Weights of a small GPT-style language model, trained from scratch on English Wikipedia.
Size: 2 heads of 64, MLP 640 GELU.
Architecture: biases, untied embeddings.
Each number is 200 + 20 x the weight over the matrix's rms, rounded and kept within 0 to 999. Layers, rows and columns count from 0.

# layer 2 MLP up, 640x160, rms 0.135, rows 461-482, columns 0-159
210,178,189,198,182,219,201,198,222,206,207,218,207,183,209,245,207,219,219,210,223,230,159,199,210,201,197,162,254,220,200,219,172,165,206,186,174,221,186,226,185,192,223,167,208,184,229,198,176,250,194,191,205,183,250,228,199,188,203,180,177,196,178,194,211,222,235,221,158,176,215,218,209,191,192,187,205,201,191,174,191,184,190,248,176,203,198,231,214,180,213,198,196,245,174,171,194,192,239,232,177,178,222,175,170,174,201,197,199,198,219,219,191,200,175,159,235,208,170,218,171,172,189,194,181,202,215,246,201,219,180,195,205,186,200,219,201,177,252,186,202,210,211,178,183,214,137,200,248,215,218,178,185,207,205,235,176,226,205,211
199,200,200,200,198,199,203,205,200,203,202,205,198,202,199,200,201,200,198,200,198,199,200,198,201,201,199,196,201,204,204,202,200,199,197,201,200,195,202,204,201,204,203,200,204,197,200,199,201,197,202,199,202,199,202,198,198,212,201,205,201,200,201,204,194,199,203,202,203,190,201,201,201,198,199,202,197,203,200,206,200,200,200,198,200,198,203,201,192,201,197,207,201,201,199,199,207,202,203,194,202,204,194,197,202,201,202,204,204,199,203,203,200,200,194,203,197,208,202,201,204,200,198,202,199,203,201,204,201,195,196,198,205,202,204,200,201,200,200,196,199,204,199,200,198,203,200,197,204,202,201,199,203,200,200,201,202,197,197,199
198,207,200,203,203,196,198,196,200,197,199,202,201,199,200,200,197,200,197,201,200,204,200,201,196,201,199,202,205,204,196,200,200,200,196,203,198,200,199,198,204,196,197,199,202,202,203,202,198,202,199,197,203,202,200,196,201,199,197,205,198,192,200,200,202,197,204,199,200,194,198,198,201,199,205,198,202,200,198,200,198,201,199,199,200,202,202,201,204,198,195,196,201,195,195,200,199,200,198,196,198,198,206,199,194,196,201,199,204,198,197,200,199,200,197,203,200,196,200,199,200,196,201,197,201,202,199,195,202,200,202,201,201,200,200,198,199,199,200,202,204,199,196,201,199,201,196,205,200,200,198,199,198,201,201,199,204,202,199,200
196,200,199,200,201,202,198,203,200,200,204,203,200,208,194,202,201,201,201,198,202,200,201,206,203,203,197,199,200,200,196,197,198,195,206,197,198,200,200,201,203,201,204,202,200,205,200,201,201,198,200,203,200,198,202,196,196,208,201,204,198,199,195,208,200,198,201,199,202,193,204,201,199,201,201,204,200,202,201,198,200,204,200,205,199,202,198,196,196,199,199,197,200,197,192,199,201,200,201,198,200,203,198,200,204,200,199,193,200,198,203,201,197,199,199,200,202,199,196,203,201,198,199,202,200,199,199,194,201,196,202,204,198,201,195,198,203,199,197,200,197,201,199,202,202,197,199,198,199,205,196,200,201,201,202,200,205,197,199,198
211,181,183,169,205,208,229,181,207,213,168,212,223,224,194,195,186,218,247,189,228,199,218,224,205,215,232,213,235,210,205,192,180,230,176,193,226,188,179,177,188,197,201,182,209,242,161,210,178,181,182,211,187,148,186,254,208,207,227,185,193,212,207,186,202,176,178,187,206,173,145,195,199,128,202,207,182,164,174,222,153,212,196,202,208,236,211,223,178,199,208,195,250,193,205,219,230,199,234,192,172,207,153,165,212,223,198,216,234,216,180,186,181,202,192,204,201,216,173,180,206,186,201,190,227,235,212,224,157,206,185,196,220,210,177,202,190,201,190,225,227,188,231,196,175,174,205,208,204,220,188,187,187,198,225,187,201,216,212,198
179,177,181,167,211,190,226,205,200,244,204,185,225,207,199,196,213,221,200,163,183,178,218,183,197,225,191,194,218,208,196,169,177,175,213,164,207,212,198,183,198,206,211,189,220,231,174,199,167,172,151,175,191,203,197,195,222,210,203,208,229,213,200,199,169,179,224,182,164,253,152,205,188,213,204,191,179,197,185,243,208,189,181,208,237,251,215,200,204,198,243,195,244,173,215,173,181,188,181,206,230,172,177,170,208,217,231,232,202,231,188,199,210,192,187,257,165,227,188,153,209,220,230,140,181,236,194,190,173,199,229,221,159,197,200,201,189,167,202,205,237,216,235,181,243,204,188,234,240,220,180,170,212,218,203,209,178,188,182,202
202,199,204,201,198,202,201,201,199,198,198,200,197,197,202,195,199,199,197,201,199,195,195,197,199,195,202,201,203,202,198,202,202,203,202,196,205,196,199,197,197,196,200,195,199,196,205,202,201,201,200,197,201,203,201,199,200,193,204,200,202,203,206,210,193,205,198,197,199,194,198,197,197,199,202,202,201,200,201,198,203,197,201,199,202,201,203,204,194,203,198,192,195,199,203,203,198,204,198,199,201,203,201,197,200,194,198,198,201,200,195,199,202,200,196,199,202,196,201,201,201,204,199,201,197,198,199,203,196,200,201,202,200,203,196,202,191,195,201,198,200,204,198,199,204,198,201,200,199,192,203,199,196,196,202,200,198,201,199,203
218,173,185,216,206,189,193,205,177,231,170,234,246,186,175,190,213,205,216,190,240,159,192,164,217,207,219,181,185,201,185,192,188,166,221,224,168,190,182,181,199,166,236,201,203,185,159,186,203,180,219,200,149,213,217,190,229,198,186,213,198,162,247,209,175,191,218,188,224,210,188,200,219,162,230,203,224,207,177,229,183,208,163,175,189,238,212,178,226,215,235,203,204,196,187,182,188,169,179,212,160,210,196,240,197,180,249,212,185,203,224,232,229,213,241,193,233,175,158,197,236,210,197,217,186,209,171,163,205,231,190,220,223,178,205,205,231,184,175,178,227,206,182,215,197,206,179,200,212,174,199,233,231,183,197,217,185,143,191,208
197,189,188,223,186,203,171,227,200,223,203,212,199,196,209,252,218,165,234,189,189,187,204,181,217,182,184,211,196,195,214,219,222,183,201,208,157,181,222,214,205,185,226,171,222,163,208,225,190,218,187,204,201,212,241,213,230,171,167,214,203,209,160,206,189,216,222,170,243,178,151,212,226,199,169,205,209,190,215,171,195,225,194,233,173,214,194,197,200,215,232,204,210,221,181,174,195,204,195,211,173,180,209,208,171,159,211,176,197,190,170,234,193,243,189,171,220,177,186,237,203,204,202,216,196,172,181,174,215,240,180,168,237,183,173,205,207,171,226,177,249,178,180,202,187,192,180,210,224,223,191,221,191,186,217,216,176,203,176,260
186,186,198,216,244,157,204,233,192,202,228,171,197,228,221,159,217,164,200,186,182,210,176,156,196,229,232,180,163,270,177,186,196,160,196,189,190,189,234,239,174,195,195,211,141,239,215,173,197,176,195,165,230,186,184,201,211,195,184,189,190,206,183,181,191,187,162,207,218,179,187,197,203,220,212,174,239,203,222,204,205,156,221,231,210,215,227,191,233,208,190,186,179,202,196,198,225,218,169,207,217,180,188,234,186,229,209,255,208,136,172,190,226,235,193,205,214,207,200,177,194,177,221,169,221,211,209,165,190,197,175,185,122,210,210,222,211,156,155,195,204,202,218,185,200,221,203,206,216,234,208,193,206,238,191,228,214,196,236,250
180,231,163,208,244,215,193,174,196,212,162,219,180,192,181,204,233,224,195,209,193,191,208,199,151,181,224,202,221,204,200,220,172,208,180,203,161,192,175,202,188,162,179,208,211,208,136,177,153,234,205,224,215,166,198,190,227,213,245,182,198,194,208,198,203,233,191,189,190,178,201,235,159,198,225,188,167,142,160,204,204,230,169,219,217,218,193,238,196,197,182,225,222,179,222,246,172,191,180,197,148,210,185,190,253,210,213,199,211,208,229,198,149,203,207,232,162,184,222,238,201,199,205,196,167,231,163,202,165,226,199,198,185,206,208,218,203,222,218,218,204,165,235,170,193,179,205,237,221,183,190,183,196,189,222,210,209,177,188,195
195,214,173,214,192,191,196,176,195,197,215,245,191,170,178,246,193,177,178,203,217,240,187,178,215,198,206,180,177,204,200,175,234,182,193,218,205,189,231,199,200,196,194,197,176,216,187,211,233,214,231,193,171,201,183,167,234,180,217,203,195,219,195,204,192,158,206,211,250,201,184,217,178,216,231,177,208,181,198,218,208,190,212,200,172,200,220,209,184,192,250,201,222,223,183,210,181,195,193,195,171,168,208,206,215,195,210,203,186,190,196,245,204,244,176,243,220,180,208,180,205,215,168,211,207,178,188,191,152,210,200,222,200,186,195,204,239,192,200,193,239,172,250,166,206,169,180,226,235,173,183,199,177,205,201,236,215,193,194,237
213,212,189,211,263,183,198,214,173,175,178,189,231,182,188,201,180,229,159,195,203,207,158,225,204,182,206,209,234,181,179,229,179,167,214,204,199,207,203,200,172,190,233,198,221,197,143,189,200,225,221,207,160,199,248,200,242,193,234,191,199,191,210,206,204,232,217,227,199,174,221,203,149,202,221,178,168,187,218,178,198,193,234,202,196,199,197,220,196,155,165,189,225,206,204,241,238,172,221,201,143,209,232,204,146,209,196,196,203,197,243,227,182,226,218,165,194,243,181,194,171,204,192,205,181,211,220,188,209,204,227,178,177,194,223,194,216,186,228,236,191,193,190,202,211,207,198,211,199,191,219,203,210,158,194,189,224,184,186,203
179,195,180,207,192,180,179,180,209,236,200,213,216,225,190,174,186,178,210,181,228,200,189,190,180,209,207,198,178,249,222,193,186,173,182,199,224,168,217,163,197,180,196,188,231,205,209,206,198,185,171,206,202,164,220,166,183,207,214,165,180,178,228,181,201,194,198,201,186,216,161,184,207,220,215,192,209,175,217,174,184,203,181,221,189,207,207,223,196,182,218,199,186,213,234,201,191,206,210,209,238,193,236,234,176,206,210,198,201,208,184,190,214,206,197,223,179,217,194,216,202,193,198,172,204,189,223,209,221,206,170,239,163,211,229,181,245,190,196,195,176,182,239,153,244,212,193,205,255,198,176,189,173,242,190,235,214,201,189,214
205,196,200,177,257,207,203,239,206,243,228,183,214,204,227,218,223,153,224,217,196,217,158,197,180,204,203,194,210,239,174,184,165,155,210,191,213,238,209,235,187,210,210,188,226,226,229,177,146,207,171,188,208,211,188,208,191,198,181,177,194,193,157,215,176,199,169,204,178,169,188,214,224,204,171,177,173,219,201,217,181,197,220,224,230,205,194,219,176,193,174,191,183,183,196,168,202,202,197,231,209,200,221,183,213,221,193,166,211,164,168,207,202,218,204,209,197,213,190,226,172,207,198,142,190,213,178,238,199,226,196,185,167,199,189,223,176,181,203,184,218,163,221,189,216,239,186,197,235,221,235,199,173,237,170,203,166,179,213,227
170,121,188,210,200,237,200,251,221,198,230,172,235,161,211,205,211,175,215,207,198,195,204,199,224,240,182,201,212,200,201,196,186,177,211,200,193,220,193,196,176,192,202,125,203,176,216,250,214,208,166,188,193,189,266,223,182,192,206,205,210,181,195,176,248,139,234,198,233,166,169,219,213,179,211,196,235,170,214,190,164,169,226,204,193,214,203,214,208,210,206,190,176,219,211,172,169,215,216,212,154,178,192,195,161,170,186,228,189,155,185,205,187,266,197,207,227,165,178,180,209,198,234,187,218,229,219,220,240,206,185,196,212,194,204,211,192,201,213,187,229,168,230,167,179,214,207,197,209,241,232,185,214,197,196,221,210,171,198,207
203,227,162,224,177,226,205,194,226,228,252,199,155,213,197,265,232,193,172,192,209,214,199,194,187,203,224,228,175,222,206,202,198,231,183,217,208,202,215,203,180,188,220,192,208,192,176,217,222,212,196,221,173,213,211,167,207,229,199,222,179,165,184,222,235,233,174,174,194,225,187,172,187,242,193,209,176,206,221,149,156,196,225,193,185,197,216,185,177,188,231,202,208,211,196,178,188,197,222,170,236,203,205,221,154,159,247,170,205,206,177,231,173,215,196,205,224,203,189,160,211,204,193,180,190,180,178,186,233,247,241,175,205,155,225,247,176,217,208,147,209,174,161,179,189,223,166,236,187,195,233,210,216,197,194,195,205,233,182,190
201,198,201,199,201,202,200,199,199,199,204,196,198,199,198,201,202,202,203,206,199,201,199,194,198,195,201,200,204,202,196,198,202,201,197,200,199,202,204,200,199,197,200,200,203,190,200,203,196,199,203,196,195,201,203,199,200,206,195,191,197,203,199,191,196,197,200,202,199,198,198,202,201,203,199,201,197,200,198,203,198,202,195,199,198,197,197,202,208,198,199,200,199,199,202,199,209,202,200,195,200,203,196,202,198,201,201,204,202,201,204,199,203,201,196,201,200,201,201,197,203,204,200,196,200,198,200,198,198,197,203,200,206,200,200,202,200,202,201,199,197,197,199,204,198,201,200,201,203,198,198,197,202,204,197,200,202,199,199,201
163,174,144,199,200,185,162,173,221,213,213,229,193,255,200,219,203,205,204,185,246,215,180,219,155,239,231,194,187,217,213,206,203,205,198,240,223,168,208,213,180,187,137,171,163,169,214,222,198,202,183,192,224,174,222,174,148,196,211,214,202,155,198,225,200,185,183,204,227,166,137,212,228,228,234,209,164,177,219,170,185,167,211,212,191,204,193,213,207,202,176,167,175,254,175,180,212,178,190,194,210,186,230,260,229,254,168,212,236,198,175,181,208,213,194,190,237,217,228,226,178,165,195,193,216,248,197,232,216,155,186,216,208,203,230,256,186,220,196,180,209,191,190,203,213,212,144,234,223,193,237,192,160,249,159,197,200,215,197,209
192,211,190,201,226,217,169,218,132,199,219,187,177,184,235,191,202,190,210,196,186,217,208,249,198,200,198,218,197,189,216,213,198,190,160,197,197,176,203,214,187,200,195,157,228,200,182,189,153,228,170,193,220,192,200,209,190,194,221,213,208,213,176,200,197,212,232,189,191,177,197,138,209,223,194,209,187,187,235,182,208,235,268,192,220,193,192,191,206,154,217,234,229,206,194,200,202,251,192,206,183,179,193,188,185,231,175,195,201,210,188,192,181,215,177,205,217,224,198,193,194,207,199,170,182,217,200,194,188,191,228,170,179,200,223,215,197,199,214,195,194,187,196,216,212,187,155,204,232,204,206,229,220,189,216,186,174,194,205,182
170,194,177,210,234,171,163,116,228,228,194,197,175,245,159,226,228,205,163,205,203,224,181,142,197,206,187,182,200,219,222,226,149,158,210,238,191,231,175,176,197,192,192,150,171,186,188,196,181,208,189,162,205,221,228,168,224,215,226,187,155,155,219,214,219,206,171,183,203,213,197,223,174,215,243,187,240,210,180,167,199,189,167,174,188,226,185,222,195,213,238,225,182,210,169,183,152,189,238,238,177,172,187,249,209,220,238,216,204,148,223,228,220,260,271,198,175,247,158,235,219,194,213,209,188,216,196,247,188,231,208,218,200,185,173,256,247,192,180,226,172,183,207,216,161,207,189,199,258,167,175,155,219,206,196,221,215,169,196,236
217,177,184,195,207,166,160,212,175,220,154,188,210,224,210,201,223,203,187,173,205,202,200,187,180,220,219,196,189,198,232,206,210,227,203,158,208,231,211,236,196,183,204,178,183,177,200,218,176,186,150,165,193,189,235,239,195,190,207,219,196,195,181,228,195,185,179,194,240,215,154,240,231,162,208,194,216,170,164,200,194,218,171,224,197,238,177,219,196,210,194,217,186,190,210,180,209,255,185,216,207,207,175,181,206,205,222,240,239,166,196,196,172,254,208,207,189,206,187,259,196,200,197,182,204,239,157,199,219,195,160,207,180,204,153,244,223,233,191,208,173,200,237,187,186,204,176,202,222,209,174,180,223,195,216,182,187,196,167,231
# layer 2 MLP down (transposed), 640x160, rms 0.103, rows 461-482, columns 0-159
181,223,201,218,183,212,216,207,194,164,231,150,174,204,165,169,239,213,210,233,214,229,211,181,192,201,189,206,230,183,193,197,179,230,213,203,198,239,194,170,252,202,199,250,189,201,206,187,201,156,196,176,191,212,190,226,182,203,181,181,186,200,218,219,224,230,216,187,208,196,209,210,165,193,213,219,221,191,188,211,206,175,176,139,220,200,209,169,203,215,202,183,157,190,223,203,178,209,175,183,169,176,224,230,241,185,193,205,260,203,247,170,204,218,186,229,156,228,198,186,200,208,197,201,170,208,173,205,190,216,205,202,189,188,184,186,209,208,218,233,160,236,187,176,204,179,200,158,181,189,227,201,179,182,212,237,223,212,207,193
200,200,201,199,199,200,200,201,199,199,200,200,199,200,199,200,202,200,201,200,200,200,200,201,201,199,201,201,200,201,200,201,199,199,201,201,201,199,199,199,200,199,200,200,199,198,202,199,201,200,200,200,199,201,202,198,200,199,200,200,200,201,200,200,199,199,200,201,199,199,201,199,200,199,198,200,200,202,201,199,201,200,200,200,198,200,200,200,199,200,199,200,200,198,200,199,200,199,201,200,201,200,199,200,201,200,200,200,200,201,200,199,200,200,201,200,200,199,200,198,200,201,201,200,199,200,198,199,199,199,200,200,200,199,201,200,201,200,199,201,201,201,199,199,199,201,201,200,200,200,200,201,199,199,199,201,201,201,199,199
201,199,200,201,199,200,199,200,202,197,200,198,200,200,199,200,201,201,200,201,202,201,202,200,200,199,201,201,201,199,200,199,200,200,201,199,201,200,201,201,199,201,199,201,200,201,200,201,199,198,198,201,201,200,199,200,200,202,201,198,200,201,201,201,200,200,201,200,202,201,199,200,201,200,200,199,201,201,198,199,201,200,202,202,201,201,200,200,200,198,199,200,199,199,200,200,201,200,201,200,200,200,200,199,201,200,201,200,200,202,201,199,199,201,201,199,201,198,200,200,199,199,202,200,200,202,201,200,201,200,202,199,201,198,200,201,201,199,201,199,199,200,200,199,200,201,200,198,202,201,198,200,202,200,200,200,199,199,200,201
199,200,199,200,200,200,199,199,200,199,201,199,199,200,200,200,199,200,199,199,201,200,200,199,200,199,201,200,200,199,200,200,200,199,200,200,201,199,199,200,200,198,199,200,199,201,198,199,200,201,200,198,199,199,198,199,199,201,199,200,200,201,200,200,199,200,200,201,201,199,199,200,199,200,200,198,200,200,197,199,199,199,202,199,200,201,199,200,199,199,200,198,200,199,200,200,200,200,199,200,201,201,199,201,199,199,200,201,200,200,198,199,199,199,198,200,198,200,201,200,201,199,201,200,201,200,200,199,201,200,199,201,200,198,200,200,201,200,202,200,200,199,199,199,201,199,200,199,200,200,200,199,200,200,201,201,197,200,200,199
222,223,136,253,202,222,181,187,216,188,195,167,193,206,187,234,172,171,164,211,227,175,196,194,170,209,204,201,153,203,180,215,212,171,201,189,190,204,217,213,181,204,219,235,191,204,214,195,246,186,209,165,190,189,230,236,190,191,177,193,192,187,243,185,210,221,223,195,231,209,215,171,192,196,199,224,227,237,164,180,232,209,184,162,203,194,176,177,197,172,192,211,192,230,207,184,192,215,194,208,181,195,227,197,173,228,207,211,195,191,209,183,188,195,202,193,193,225,180,186,178,214,222,225,156,171,176,212,186,162,145,209,195,223,191,201,208,206,204,227,233,195,229,208,209,211,197,178,217,206,187,195,222,227,184,193,237,189,220,181
209,262,161,180,200,212,205,183,214,178,216,168,232,227,183,204,216,205,196,194,192,163,176,180,207,188,240,251,224,216,225,201,183,217,212,192,217,208,220,187,163,192,223,224,204,204,218,219,206,154,180,184,190,196,218,190,237,168,173,220,205,193,208,169,203,231,200,175,196,170,197,207,212,210,202,206,189,169,193,179,184,191,186,224,190,207,191,162,219,194,236,198,198,176,189,189,192,234,199,187,175,227,223,204,169,175,208,202,218,162,212,205,205,203,205,188,202,189,163,211,199,218,245,230,222,204,219,193,212,199,180,190,215,214,205,224,195,166,200,215,211,206,190,160,199,221,202,218,185,191,199,192,197,173,196,185,208,166,226,190
199,201,202,202,200,201,200,200,200,202,199,200,202,200,199,199,200,201,200,198,200,201,201,200,202,200,200,200,199,201,200,200,201,201,201,199,200,201,200,199,198,201,200,201,200,200,201,200,200,199,201,201,202,201,201,202,200,199,202,201,202,201,199,199,200,200,200,200,198,201,201,200,200,202,202,200,203,200,201,201,201,200,200,200,200,198,202,200,200,200,198,201,201,202,200,200,201,200,199,199,200,200,201,201,201,201,201,200,202,201,201,201,200,200,201,200,201,200,199,201,200,200,200,200,199,200,199,202,201,200,201,200,200,201,199,199,200,199,199,199,199,200,199,201,200,201,201,200,201,198,199,201,201,200,201,198,201,201,200,200
178,204,192,189,203,239,234,194,187,213,203,159,186,236,180,182,181,210,200,185,199,179,223,220,231,243,245,214,207,190,199,203,184,213,201,203,215,184,249,228,169,182,159,174,185,199,218,196,210,196,205,174,173,182,235,198,189,225,202,211,228,210,185,192,186,167,217,219,216,204,218,194,210,188,189,193,191,203,241,178,209,186,282,231,235,210,209,165,206,218,169,198,196,189,206,224,177,153,160,187,184,201,173,189,212,220,171,216,194,218,203,173,204,168,203,189,179,221,239,194,178,197,223,209,181,192,207,196,198,197,231,228,164,171,218,215,207,231,190,216,193,207,207,221,199,200,189,188,171,200,181,160,212,169,187,204,220,199,194,178
270,233,212,196,204,232,233,184,160,206,183,141,208,210,227,200,191,242,201,224,210,203,209,197,186,227,209,196,194,190,186,201,191,206,202,216,230,200,201,231,242,183,194,197,180,198,204,181,181,202,207,186,210,216,215,241,170,199,229,203,207,175,196,204,205,179,208,205,184,218,197,156,206,171,207,220,202,178,206,171,199,221,208,165,238,218,202,207,210,205,153,202,197,169,214,209,204,174,200,191,194,172,219,219,212,210,200,193,228,204,219,214,194,207,211,213,182,210,192,186,214,177,179,195,161,202,160,175,202,195,198,223,177,234,206,168,174,158,171,200,152,205,213,209,201,249,196,174,179,220,192,210,212,206,216,214,210,167,185,188
184,196,202,223,201,171,175,149,224,193,167,174,217,210,209,166,219,203,192,191,178,190,200,200,187,162,220,232,250,181,194,181,188,178,250,198,167,250,210,221,153,189,193,227,157,221,233,217,211,150,163,221,192,171,201,181,196,234,187,191,190,160,189,184,237,213,178,227,193,240,177,179,198,218,188,152,186,217,204,170,167,205,181,211,204,198,245,182,166,208,175,221,192,193,171,190,179,210,239,213,185,210,205,198,214,238,199,229,209,211,218,208,225,194,149,237,162,172,197,236,197,175,225,226,208,220,203,182,189,204,210,210,214,182,211,204,192,215,219,215,193,169,193,244,225,174,220,173,209,257,226,206,195,179,244,174,225,210,196,200
180,198,191,209,196,201,199,197,219,180,188,231,185,212,192,192,210,156,209,214,196,186,220,201,212,190,197,186,192,205,206,203,226,195,174,158,197,192,214,205,284,198,203,194,178,134,208,192,215,203,185,222,195,207,234,193,201,183,195,230,213,227,199,181,195,218,164,218,183,225,228,216,205,223,186,174,187,188,250,180,189,189,193,199,179,169,204,204,203,210,209,233,192,136,198,249,187,206,204,210,193,243,195,225,170,186,229,192,169,186,192,206,205,179,189,232,195,202,197,189,250,238,199,212,172,167,169,213,199,235,223,149,201,300,220,201,213,211,224,187,239,189,213,222,207,186,190,204,193,127,183,195,198,198,177,169,216,157,216,210
205,208,205,173,221,204,198,202,221,187,187,211,210,187,203,183,241,194,208,196,259,206,184,187,197,200,254,239,179,131,232,208,206,228,198,168,227,150,185,183,190,168,172,202,202,233,185,218,198,184,190,207,159,209,204,227,214,204,183,199,218,192,202,178,221,185,186,172,219,180,202,201,212,225,179,231,202,208,190,202,210,192,173,199,196,216,189,204,205,221,193,213,173,194,213,223,205,231,185,197,209,219,171,174,239,201,211,201,209,179,231,209,187,195,234,218,171,207,201,203,179,196,173,231,125,203,181,232,202,196,168,211,182,205,243,224,186,171,190,177,214,205,223,179,225,180,183,195,210,208,198,202,210,211,212,230,217,151,184,184
155,236,187,222,147,211,189,207,203,169,216,191,235,203,192,222,182,175,191,201,206,211,213,195,199,201,183,233,200,223,177,202,196,232,204,193,210,220,212,180,195,211,244,194,198,224,200,191,202,189,171,155,214,200,181,172,164,181,184,209,201,221,210,176,228,207,207,207,219,220,212,184,197,181,197,205,184,213,198,162,216,193,225,171,209,201,173,201,207,201,209,190,165,188,183,187,187,205,228,202,245,175,239,184,207,183,211,195,204,176,208,204,187,187,197,183,207,191,203,211,187,191,234,200,188,224,227,215,198,214,200,179,184,193,219,189,204,200,175,174,232,201,208,204,199,154,206,214,254,198,235,187,203,242,225,177,222,223,215,172
169,180,157,204,221,220,209,213,193,201,254,215,185,163,198,205,172,184,223,210,182,202,217,193,208,225,205,178,191,210,187,186,195,212,198,182,207,196,180,200,180,193,166,198,209,198,169,182,207,159,211,184,228,178,157,176,183,171,167,187,193,177,214,181,210,208,175,214,195,194,209,235,235,191,184,155,183,216,188,235,246,222,184,243,172,226,201,219,195,165,213,175,201,181,192,187,214,198,236,195,203,162,226,198,184,193,193,216,208,220,186,194,167,197,218,239,178,190,178,227,224,185,185,182,208,194,221,210,246,195,186,193,196,187,211,181,232,186,195,226,215,200,180,210,215,198,210,234,175,221,241,221,202,167,236,237,211,214,239,183
214,182,160,243,161,164,174,172,185,156,197,207,194,188,173,218,183,226,187,197,209,201,212,217,164,165,194,236,255,184,184,171,210,173,184,216,182,229,209,218,148,180,217,184,169,208,234,196,190,199,190,202,230,180,211,202,198,217,200,185,219,198,230,166,219,198,190,199,186,206,204,200,184,227,206,182,203,186,217,201,221,207,209,205,192,204,191,179,224,200,221,235,233,178,153,172,165,218,195,183,193,225,208,198,160,205,197,229,181,195,201,214,214,215,189,203,204,228,206,224,213,194,186,233,232,216,208,217,209,183,215,162,203,201,197,135,233,207,194,193,177,195,206,235,202,192,217,200,233,207,182,216,176,197,213,164,200,226,231,194
218,192,201,205,200,232,199,207,200,180,214,170,264,159,222,250,203,192,183,201,204,208,221,195,211,166,191,198,189,199,164,221,195,201,234,180,206,184,157,228,242,203,228,190,203,184,182,184,208,235,187,197,171,169,221,213,240,193,227,210,197,213,228,200,202,165,243,154,159,164,225,210,170,192,207,193,204,159,186,222,192,184,179,197,186,160,220,222,223,178,192,216,210,195,165,199,218,169,206,259,213,151,212,148,180,206,200,202,164,245,212,216,163,207,190,228,162,160,211,199,211,177,220,174,198,187,225,179,201,192,203,184,164,263,213,224,135,137,199,200,200,219,240,208,217,218,186,195,212,206,170,216,205,185,233,197,256,219,217,202
230,210,181,191,210,172,218,195,240,225,202,195,254,160,196,260,215,214,233,189,188,230,152,176,195,205,173,187,188,213,168,211,181,226,192,228,175,194,190,230,168,220,235,180,176,198,209,200,212,183,195,165,221,178,171,193,241,196,183,215,206,205,160,176,189,195,238,217,238,188,195,186,182,206,225,202,179,205,209,228,215,199,221,196,127,183,180,205,264,194,179,175,199,181,223,221,193,217,188,179,217,218,211,204,189,237,211,157,219,230,205,141,220,230,186,207,211,191,176,221,219,178,222,167,196,174,225,176,187,215,200,206,166,226,191,191,191,221,232,200,178,174,206,165,169,231,162,200,211,191,230,214,187,210,236,171,217,196,213,204
201,199,199,199,199,200,200,200,199,197,200,198,199,199,199,201,200,199,201,200,199,199,199,200,199,201,200,199,200,201,200,201,199,199,200,200,199,200,200,200,199,200,200,200,199,200,200,199,200,200,200,199,199,199,200,198,199,199,200,198,199,199,200,199,199,200,198,199,200,200,200,200,202,199,199,200,198,198,200,200,199,200,199,200,199,200,199,199,200,198,199,199,200,199,200,197,201,200,201,202,199,199,200,200,201,200,199,200,199,200,200,200,199,201,199,200,199,199,199,199,200,201,200,199,199,200,200,199,199,199,200,200,200,199,200,201,200,200,200,200,201,200,198,198,200,200,200,202,199,200,200,199,199,197,200,199,201,200,199,199
183,180,202,175,199,257,186,152,261,189,228,216,199,201,212,191,205,262,209,197,189,181,170,199,211,204,188,184,187,155,218,196,188,155,214,208,229,160,224,235,230,238,148,227,231,189,186,194,202,184,194,176,212,236,197,225,188,211,240,206,236,201,224,170,185,173,168,195,248,233,195,206,191,205,214,158,213,216,204,210,239,169,195,230,174,133,233,159,199,204,137,143,205,162,184,209,238,217,196,218,172,235,206,212,211,201,179,169,158,243,204,185,185,151,211,196,225,224,204,295,218,182,236,190,237,203,184,198,205,176,184,173,220,207,223,190,195,204,219,199,262,243,207,214,177,144,154,196,181,170,194,215,174,201,159,165,225,199,185,202
198,208,154,197,194,201,183,197,180,197,199,184,213,171,194,213,191,202,187,224,231,201,175,209,213,187,238,197,191,172,189,215,238,201,204,223,208,214,190,202,122,215,196,200,219,208,192,183,198,229,159,193,221,197,179,210,189,189,196,203,172,172,218,234,202,204,201,194,216,187,223,235,188,196,171,207,203,203,222,211,215,221,179,212,189,166,217,196,180,229,207,178,174,186,187,184,160,229,214,182,215,194,226,220,176,225,240,220,204,183,196,207,204,187,188,191,200,202,187,202,198,225,188,211,213,202,215,180,167,202,239,181,231,157,225,195,220,203,210,223,185,193,196,197,214,213,182,201,254,196,200,207,202,210,198,214,214,163,181,202
204,202,175,181,245,191,167,211,170,230,175,228,165,204,185,241,233,173,170,203,167,239,182,215,165,176,211,185,181,207,183,177,188,169,179,185,192,183,247,193,191,190,214,211,221,213,237,210,196,191,204,197,211,223,169,192,222,173,196,223,215,209,198,217,236,247,205,178,223,173,232,211,193,188,224,203,217,209,186,198,221,182,205,213,187,204,258,237,186,235,196,187,191,144,239,197,192,132,188,181,193,173,159,205,229,132,216,133,223,178,215,187,196,181,230,185,202,245,217,201,208,198,158,220,251,214,214,223,243,227,234,203,168,169,191,196,200,225,164,224,203,226,268,196,173,226,191,172,203,175,185,184,218,187,161,216,197,175,219,196
208,223,202,236,241,195,221,208,223,180,186,158,199,168,196,156,224,181,191,198,216,194,251,194,189,202,189,220,193,179,178,216,229,175,202,135,190,206,224,246,189,197,217,215,168,187,197,199,216,176,184,242,163,191,240,221,224,203,218,272,167,250,231,221,177,201,231,227,209,169,244,233,214,198,240,199,228,200,220,173,149,197,148,181,212,220,162,207,185,211,169,206,154,224,217,169,184,171,182,190,211,149,200,186,191,199,191,217,210,205,218,160,200,231,245,168,182,149,209,214,214,205,231,193,208,212,233,176,213,183,189,157,177,177,190,178,172,216,239,221,186,184,238,188,210,224,158,138,204,202,206,214,195,203,166,196,189,195,208,237